{"n_kv_head": 2, "head_dim": 128, "norm_eps": 1e-05, "positions": "rope", "rope_base": 10000.0, "rope_fraction": 1.0, "beta2": 0.99, "lr_head": 0.0192, "train_tokens": 1206000000}
Each number is 200 + 20 x the weight over its row's rms, rounded and kept within 0 to 999. Layers, rows and columns count from 0. The size before them is the row's rms in percent of the matrix's.

# down: layer 13 MLP down (transposed), 2048x256, rms 0.0678, rows 823-847, columns 0-63
# up: layer 13 MLP up, 2048x256, rms 0.0756, rows 824-847, columns 0-63
down823,099,214,199,220,192,183,201,208,192,174,156,233,192,216,212,212,231,173,189,217,218,217,170,192,159,190,182,232,197,212,224,207,216,241,209,189,218,187,174,203,192,206,198,194,214,205,191,224,190,191,188,200,207,190,186,185,195,191,231,195,213,225,194,186,207
up824,098,221,201,200,201,204,221,189,206,173,222,189,201,179,208,199,194,193,205,208,192,178,176,181,202,183,237,213,178,191,165,189,198,247,190,193,176,236,174,222,225,203,192,217,216,186,191,176,239,208,203,181,181,170,211,169,198,205,177,199,218,198,169,183,223
down824,097,201,152,171,181,209,193,214,192,205,204,213,208,191,206,192,210,197,172,219,181,210,208,160,191,231,201,198,249,193,186,183,177,194,199,193,210,197,201,168,232,180,208,192,187,186,204,194,171,202,209,203,230,175,213,210,215,238,173,203,182,220,207,184,206
up825,102,211,207,207,191,206,184,198,207,161,221,206,196,212,191,203,183,202,197,166,209,181,214,186,225,202,170,237,171,166,192,206,192,241,207,251,234,204,159,190,181,198,203,190,232,195,207,183,216,217,138,201,146,189,183,203,181,166,199,221,165,198,206,220,177
down825,094,196,196,206,169,196,201,201,168,208,168,191,202,236,216,178,218,189,246,180,222,192,203,198,193,206,209,181,180,203,198,187,225,232,182,202,213,213,225,208,214,163,216,209,253,222,206,187,196,218,176,184,211,195,204,196,194,189,194,178,212,202,200,214,150
up826,108,221,185,202,207,181,215,208,187,162,207,195,204,183,209,215,186,217,206,180,213,197,215,225,184,173,207,191,211,205,223,195,225,203,209,212,174,235,184,180,178,177,177,190,201,186,215,183,144,190,203,198,196,207,209,195,141,203,187,200,194,192,212,216,202
down826,113,202,199,212,237,214,206,213,180,185,225,215,194,191,216,177,212,225,224,171,205,224,238,166,203,204,210,189,233,184,226,174,161,206,196,171,203,215,196,214,212,187,185,207,208,180,205,201,225,222,228,186,167,247,187,199,212,223,223,194,180,217,184,207,180
up827,095,207,203,195,206,185,195,165,214,212,179,211,196,179,189,205,232,192,181,203,193,195,198,194,229,209,195,172,202,175,210,198,225,200,236,257,210,166,196,200,213,197,212,176,212,196,212,203,193,193,170,213,229,207,242,207,159,170,203,179,186,206,201,216,146
down827,084,258,206,250,210,254,177,235,199,206,211,202,206,211,188,205,159,172,207,212,208,218,210,187,193,215,187,176,189,194,179,194,200,217,172,176,184,239,214,200,168,212,209,199,194,230,214,197,197,190,251,156,195,209,223,191,196,196,181,204,184,231,192,175,179
up828,115,206,206,208,201,177,229,184,170,172,191,184,201,200,191,185,191,215,193,206,191,204,163,209,202,194,192,173,209,164,204,219,237,191,184,182,183,193,186,205,178,187,235,186,204,219,218,190,184,203,159,211,196,195,222,220,213,142,181,213,211,195,180,201,247
down828,117,201,222,180,203,218,195,172,179,186,223,188,202,208,197,211,198,175,213,173,217,183,181,211,210,192,201,187,196,181,201,205,173,199,188,202,199,216,193,221,164,187,194,210,170,230,232,192,192,177,179,181,179,199,156,196,205,253,234,175,205,188,183,200,203
up829,103,203,203,239,210,194,215,194,184,202,208,203,196,200,172,191,179,225,217,237,201,208,177,177,238,195,201,204,181,202,176,244,220,212,199,230,211,173,200,206,221,214,204,170,162,223,195,190,198,190,176,214,192,226,215,179,182,188,159,220,145,172,219,201,177
down829,104,195,171,215,176,197,190,178,207,172,197,208,200,195,185,212,197,232,203,225,206,200,207,198,216,212,194,177,142,190,178,225,193,212,170,205,211,206,173,190,198,184,171,240,218,211,222,212,211,202,223,213,213,179,219,196,237,203,227,212,182,184,186,192,176
up830,103,212,216,193,227,194,206,183,194,221,211,186,188,194,217,180,187,199,190,219,194,214,200,224,216,205,180,216,210,161,181,177,203,207,244,187,200,207,225,178,202,213,213,193,219,229,209,188,170,207,178,197,186,233,209,188,204,165,196,182,184,187,208,193,207
down830,102,212,191,208,210,197,210,181,173,176,178,223,228,188,214,198,185,204,216,207,192,169,191,242,242,219,221,186,207,208,198,195,218,167,211,185,200,213,264,226,178,221,210,197,229,221,202,181,212,199,197,175,181,184,176,199,250,212,241,178,207,198,162,215,200
up831,097,222,217,179,202,203,236,171,217,215,226,189,214,187,211,198,191,218,215,205,185,185,203,199,153,192,212,239,194,195,224,206,199,193,209,192,223,181,225,202,226,202,204,204,181,189,204,212,192,203,173,233,190,218,187,177,167,194,202,227,188,206,204,213,199
down831,101,204,177,204,188,205,173,162,215,227,202,165,227,186,193,156,183,167,231,188,214,213,226,247,214,199,220,195,220,200,191,194,227,164,202,182,202,225,195,169,184,190,178,212,199,183,205,229,211,240,259,189,182,216,187,201,191,195,160,201,180,181,172,170,188
up832,099,213,186,212,229,194,198,181,184,179,228,180,220,187,206,188,235,192,190,187,206,179,199,188,168,203,162,194,202,208,187,151,240,195,205,215,211,230,206,218,195,214,191,197,170,196,204,187,218,208,174,195,184,185,219,155,166,196,184,178,197,220,226,161,227
down832,099,197,235,211,189,195,189,213,190,207,198,220,200,211,237,210,210,207,183,219,201,166,230,202,167,200,217,233,205,153,191,211,198,226,194,168,182,208,172,209,161,227,201,199,207,202,245,227,192,154,223,187,208,183,202,192,198,179,207,219,183,188,176,237,184
up833,103,212,234,201,218,187,231,217,204,214,178,146,228,212,205,204,176,197,220,187,192,191,183,220,182,186,206,194,182,214,171,186,210,223,215,186,182,206,196,217,197,198,216,220,168,222,224,179,208,221,164,165,132,160,206,214,235,190,205,204,236,168,216,193,171
down833,106,184,192,216,197,202,206,229,173,186,195,192,193,247,214,215,229,202,187,205,210,253,226,225,207,191,233,181,209,231,185,187,195,194,187,228,201,212,215,198,175,189,172,197,196,178,180,174,150,156,195,221,213,164,186,190,230,177,214,194,195,222,192,223,184
up834,099,206,198,215,218,206,205,205,206,144,226,187,219,218,191,216,212,206,205,199,213,174,199,236,194,199,221,196,202,194,226,182,232,236,195,203,161,210,192,217,187,202,210,187,155,188,220,221,217,185,163,202,190,200,190,204,166,193,212,205,225,168,167,196,182
down834,099,179,201,202,190,217,224,181,205,209,166,222,228,217,167,216,201,222,184,164,181,210,217,222,201,199,172,187,209,190,203,160,198,207,228,225,182,193,209,240,184,228,190,197,172,233,218,202,207,198,226,208,240,197,219,223,217,186,192,191,199,179,181,194,204
up835,093,225,240,204,210,227,187,215,191,172,145,192,187,208,208,201,210,201,205,227,168,183,175,181,204,256,182,195,227,190,219,188,176,195,193,216,217,195,212,200,165,243,206,201,186,209,199,242,196,185,191,199,238,194,206,208,185,206,205,205,170,199,218,202,202
down835,090,210,189,202,161,172,189,170,215,221,227,194,230,200,206,218,206,229,226,209,191,243,219,213,173,201,245,221,216,195,162,181,205,234,219,173,197,238,210,190,200,202,193,190,186,216,193,188,206,207,236,208,216,195,206,191,222,216,187,180,197,183,186,177,186
up836,123,217,197,201,182,223,232,192,211,199,169,211,193,215,160,192,187,208,185,211,207,194,204,195,202,235,163,209,193,204,183,195,217,176,215,201,198,222,211,158,188,221,220,217,162,204,206,189,195,207,203,199,192,187,261,196,138,190,194,187,211,214,241,211,210
down836,125,187,229,185,167,155,198,185,200,185,194,193,220,222,184,198,176,246,189,201,184,215,196,187,168,199,203,225,205,198,193,234,203,196,168,210,196,239,208,181,208,190,194,175,190,184,209,195,235,219,223,197,235,177,242,176,202,172,188,199,163,227,221,219,205
up837,100,211,188,225,175,182,212,203,222,207,216,189,218,190,236,195,204,199,181,237,175,182,197,242,194,201,204,208,187,195,186,186,222,224,213,182,206,214,180,201,203,187,178,235,199,183,198,172,203,175,191,255,211,203,227,167,215,219,220,231,217,187,172,228,256
down837,106,183,204,202,170,186,217,185,159,223,194,216,194,235,175,201,174,172,229,173,200,201,177,172,191,182,161,172,201,215,226,184,171,169,172,198,192,204,170,195,199,165,223,160,214,211,191,189,237,182,195,189,208,195,187,173,198,208,200,204,234,209,196,202,241
up838,111,220,168,207,195,191,197,194,214,203,202,192,204,203,175,178,202,210,181,208,190,181,192,185,189,228,169,199,214,161,193,229,186,177,196,220,209,231,192,213,221,203,178,177,173,186,199,237,193,209,164,198,186,185,190,177,184,185,221,224,207,200,203,206,205
down838,108,216,208,192,200,182,197,192,206,174,189,190,179,223,159,209,209,205,188,193,198,189,206,193,203,209,208,212,201,204,187,196,237,181,235,182,179,207,201,259,160,197,175,218,185,186,182,194,172,192,198,223,220,169,177,194,208,211,228,200,164,177,211,185,189
up839,108,208,202,236,213,158,162,191,174,181,196,210,210,194,187,256,201,228,202,169,195,196,192,237,166,183,195,219,205,208,198,167,246,218,209,193,195,209,214,229,181,159,226,204,177,220,206,185,236,199,194,191,179,198,186,191,200,201,158,164,207,192,191,223,221
down839,105,185,203,154,180,222,166,189,200,218,198,213,180,174,208,212,224,197,182,217,230,201,194,229,198,243,192,216,171,211,191,192,214,192,201,198,182,204,178,202,200,200,221,262,194,162,186,181,193,178,198,188,204,198,183,210,206,225,218,197,238,202,183,236,206
up840,102,203,185,213,205,220,207,186,217,198,192,203,233,203,178,210,192,212,187,188,187,208,222,194,177,218,171,198,195,213,216,229,213,220,233,190,217,211,176,180,228,192,168,206,164,168,214,156,219,215,184,196,190,169,210,185,184,200,173,170,200,218,220,177,190
down840,104,197,210,216,127,226,211,187,199,217,195,231,187,225,204,257,212,261,239,205,191,171,194,211,171,196,237,214,212,198,228,200,186,185,218,195,191,189,202,198,148,194,206,212,210,181,202,209,210,177,200,254,221,185,211,205,208,195,209,196,193,198,164,191,175
up841,094,221,205,204,195,203,201,218,208,233,184,210,229,228,201,178,179,198,182,181,209,193,193,182,186,214,213,208,213,183,215,182,223,229,182,201,214,196,192,234,191,208,189,198,165,206,201,172,204,194,198,231,203,224,225,193,175,205,176,207,211,175,202,193,224
down841,090,216,242,217,160,174,222,212,191,219,171,180,172,187,206,195,229,214,216,211,166,210,223,179,202,206,170,184,189,187,201,182,184,194,227,182,195,214,202,197,176,206,214,243,200,212,188,197,165,206,175,208,204,197,227,189,207,186,217,227,227,238,209,185,208
up842,101,201,196,219,195,197,180,205,231,192,222,207,232,214,135,187,188,230,172,200,197,211,199,195,181,208,195,227,193,202,175,219,162,213,171,220,211,246,184,215,200,213,187,187,205,225,227,219,185,245,225,192,197,214,197,186,186,213,160,174,203,194,197,155,222
down842,099,197,181,179,196,218,203,222,183,192,204,224,180,198,199,175,188,184,193,233,223,275,211,209,215,194,190,208,213,207,233,189,193,168,189,180,178,186,164,197,213,241,153,204,200,178,187,207,208,163,164,198,229,208,198,182,203,163,197,201,212,212,189,227,199
up843,097,212,178,204,206,199,223,201,222,149,217,203,239,188,225,202,213,221,198,202,197,210,171,185,198,236,182,191,213,193,176,226,206,232,184,188,212,199,194,221,204,190,190,211,192,221,193,167,215,210,209,215,223,206,186,182,173,171,222,210,206,164,220,201,214
down843,103,199,219,185,181,222,209,209,208,221,157,182,211,217,185,199,237,184,182,181,204,187,188,201,197,210,220,190,200,207,198,206,235,153,174,214,218,179,211,209,218,181,205,180,213,183,244,213,230,213,183,242,169,195,216,239,205,175,197,203,192,183,244,189,213
up844,100,211,186,208,204,225,203,228,182,183,197,204,209,237,212,184,222,199,192,252,193,203,184,188,191,227,201,182,195,216,197,192,152,210,231,216,204,198,182,198,181,217,178,223,222,246,221,211,199,184,198,196,176,197,187,213,229,183,169,195,184,160,222,175,178
down844,092,187,209,217,190,201,229,205,205,199,217,195,161,200,195,163,182,230,215,176,200,191,203,201,213,140,158,192,170,199,220,193,225,190,174,202,190,203,185,218,204,213,212,180,203,216,181,164,211,199,181,232,206,214,199,180,196,157,199,203,180,219,209,217,194
up845,078,196,196,204,190,204,221,206,173,200,182,217,218,211,202,216,168,175,186,181,184,206,226,198,192,227,192,172,237,207,174,168,184,189,176,226,209,204,190,194,214,192,187,191,174,174,223,220,222,188,228,187,201,210,202,162,198,208,165,214,210,190,177,205,224
down845,073,225,227,219,205,198,173,200,227,203,212,174,189,217,216,187,211,163,217,192,218,200,198,209,205,150,221,217,196,195,217,221,234,190,205,186,158,219,230,207,164,186,194,222,211,203,212,170,214,193,167,180,211,213,198,192,213,216,217,209,213,190,182,177,176
up846,079,195,257,190,197,223,196,205,236,197,180,222,172,192,216,196,182,201,175,190,200,181,197,183,174,185,180,195,219,181,202,209,199,180,227,195,158,199,219,232,200,208,157,194,213,218,190,165,235,205,192,180,172,240,253,229,231,199,189,241,194,208,244,161,206
down846,078,191,137,211,205,148,194,199,183,184,187,182,264,183,164,210,186,181,179,182,211,182,194,203,206,185,209,195,197,210,216,233,210,225,203,239,226,210,211,200,176,219,191,191,215,209,182,170,231,224,186,247,215,197,198,201,166,205,180,186,190,218,196,206,197
up847,094,219,223,208,210,215,193,201,220,190,198,184,218,212,180,229,205,209,184,220,195,187,226,236,195,217,232,170,199,197,180,235,225,199,210,236,189,192,183,217,166,188,179,220,194,236,198,166,193,203,165,187,197,210,236,166,213,211,237,209,187,183,187,207,174
down847,100,234,174,202,192,213,225,198,184,177,221,197,170,216,218,183,198,159,208,185,198,174,213,211,190,211,211,200,188,228,200,191,204,192,188,200,168,237,231,182,226,215,216,207,170,207,218,203,200,204,179,199,190,202,173,216,225,201,153,184,253,234,208,224,186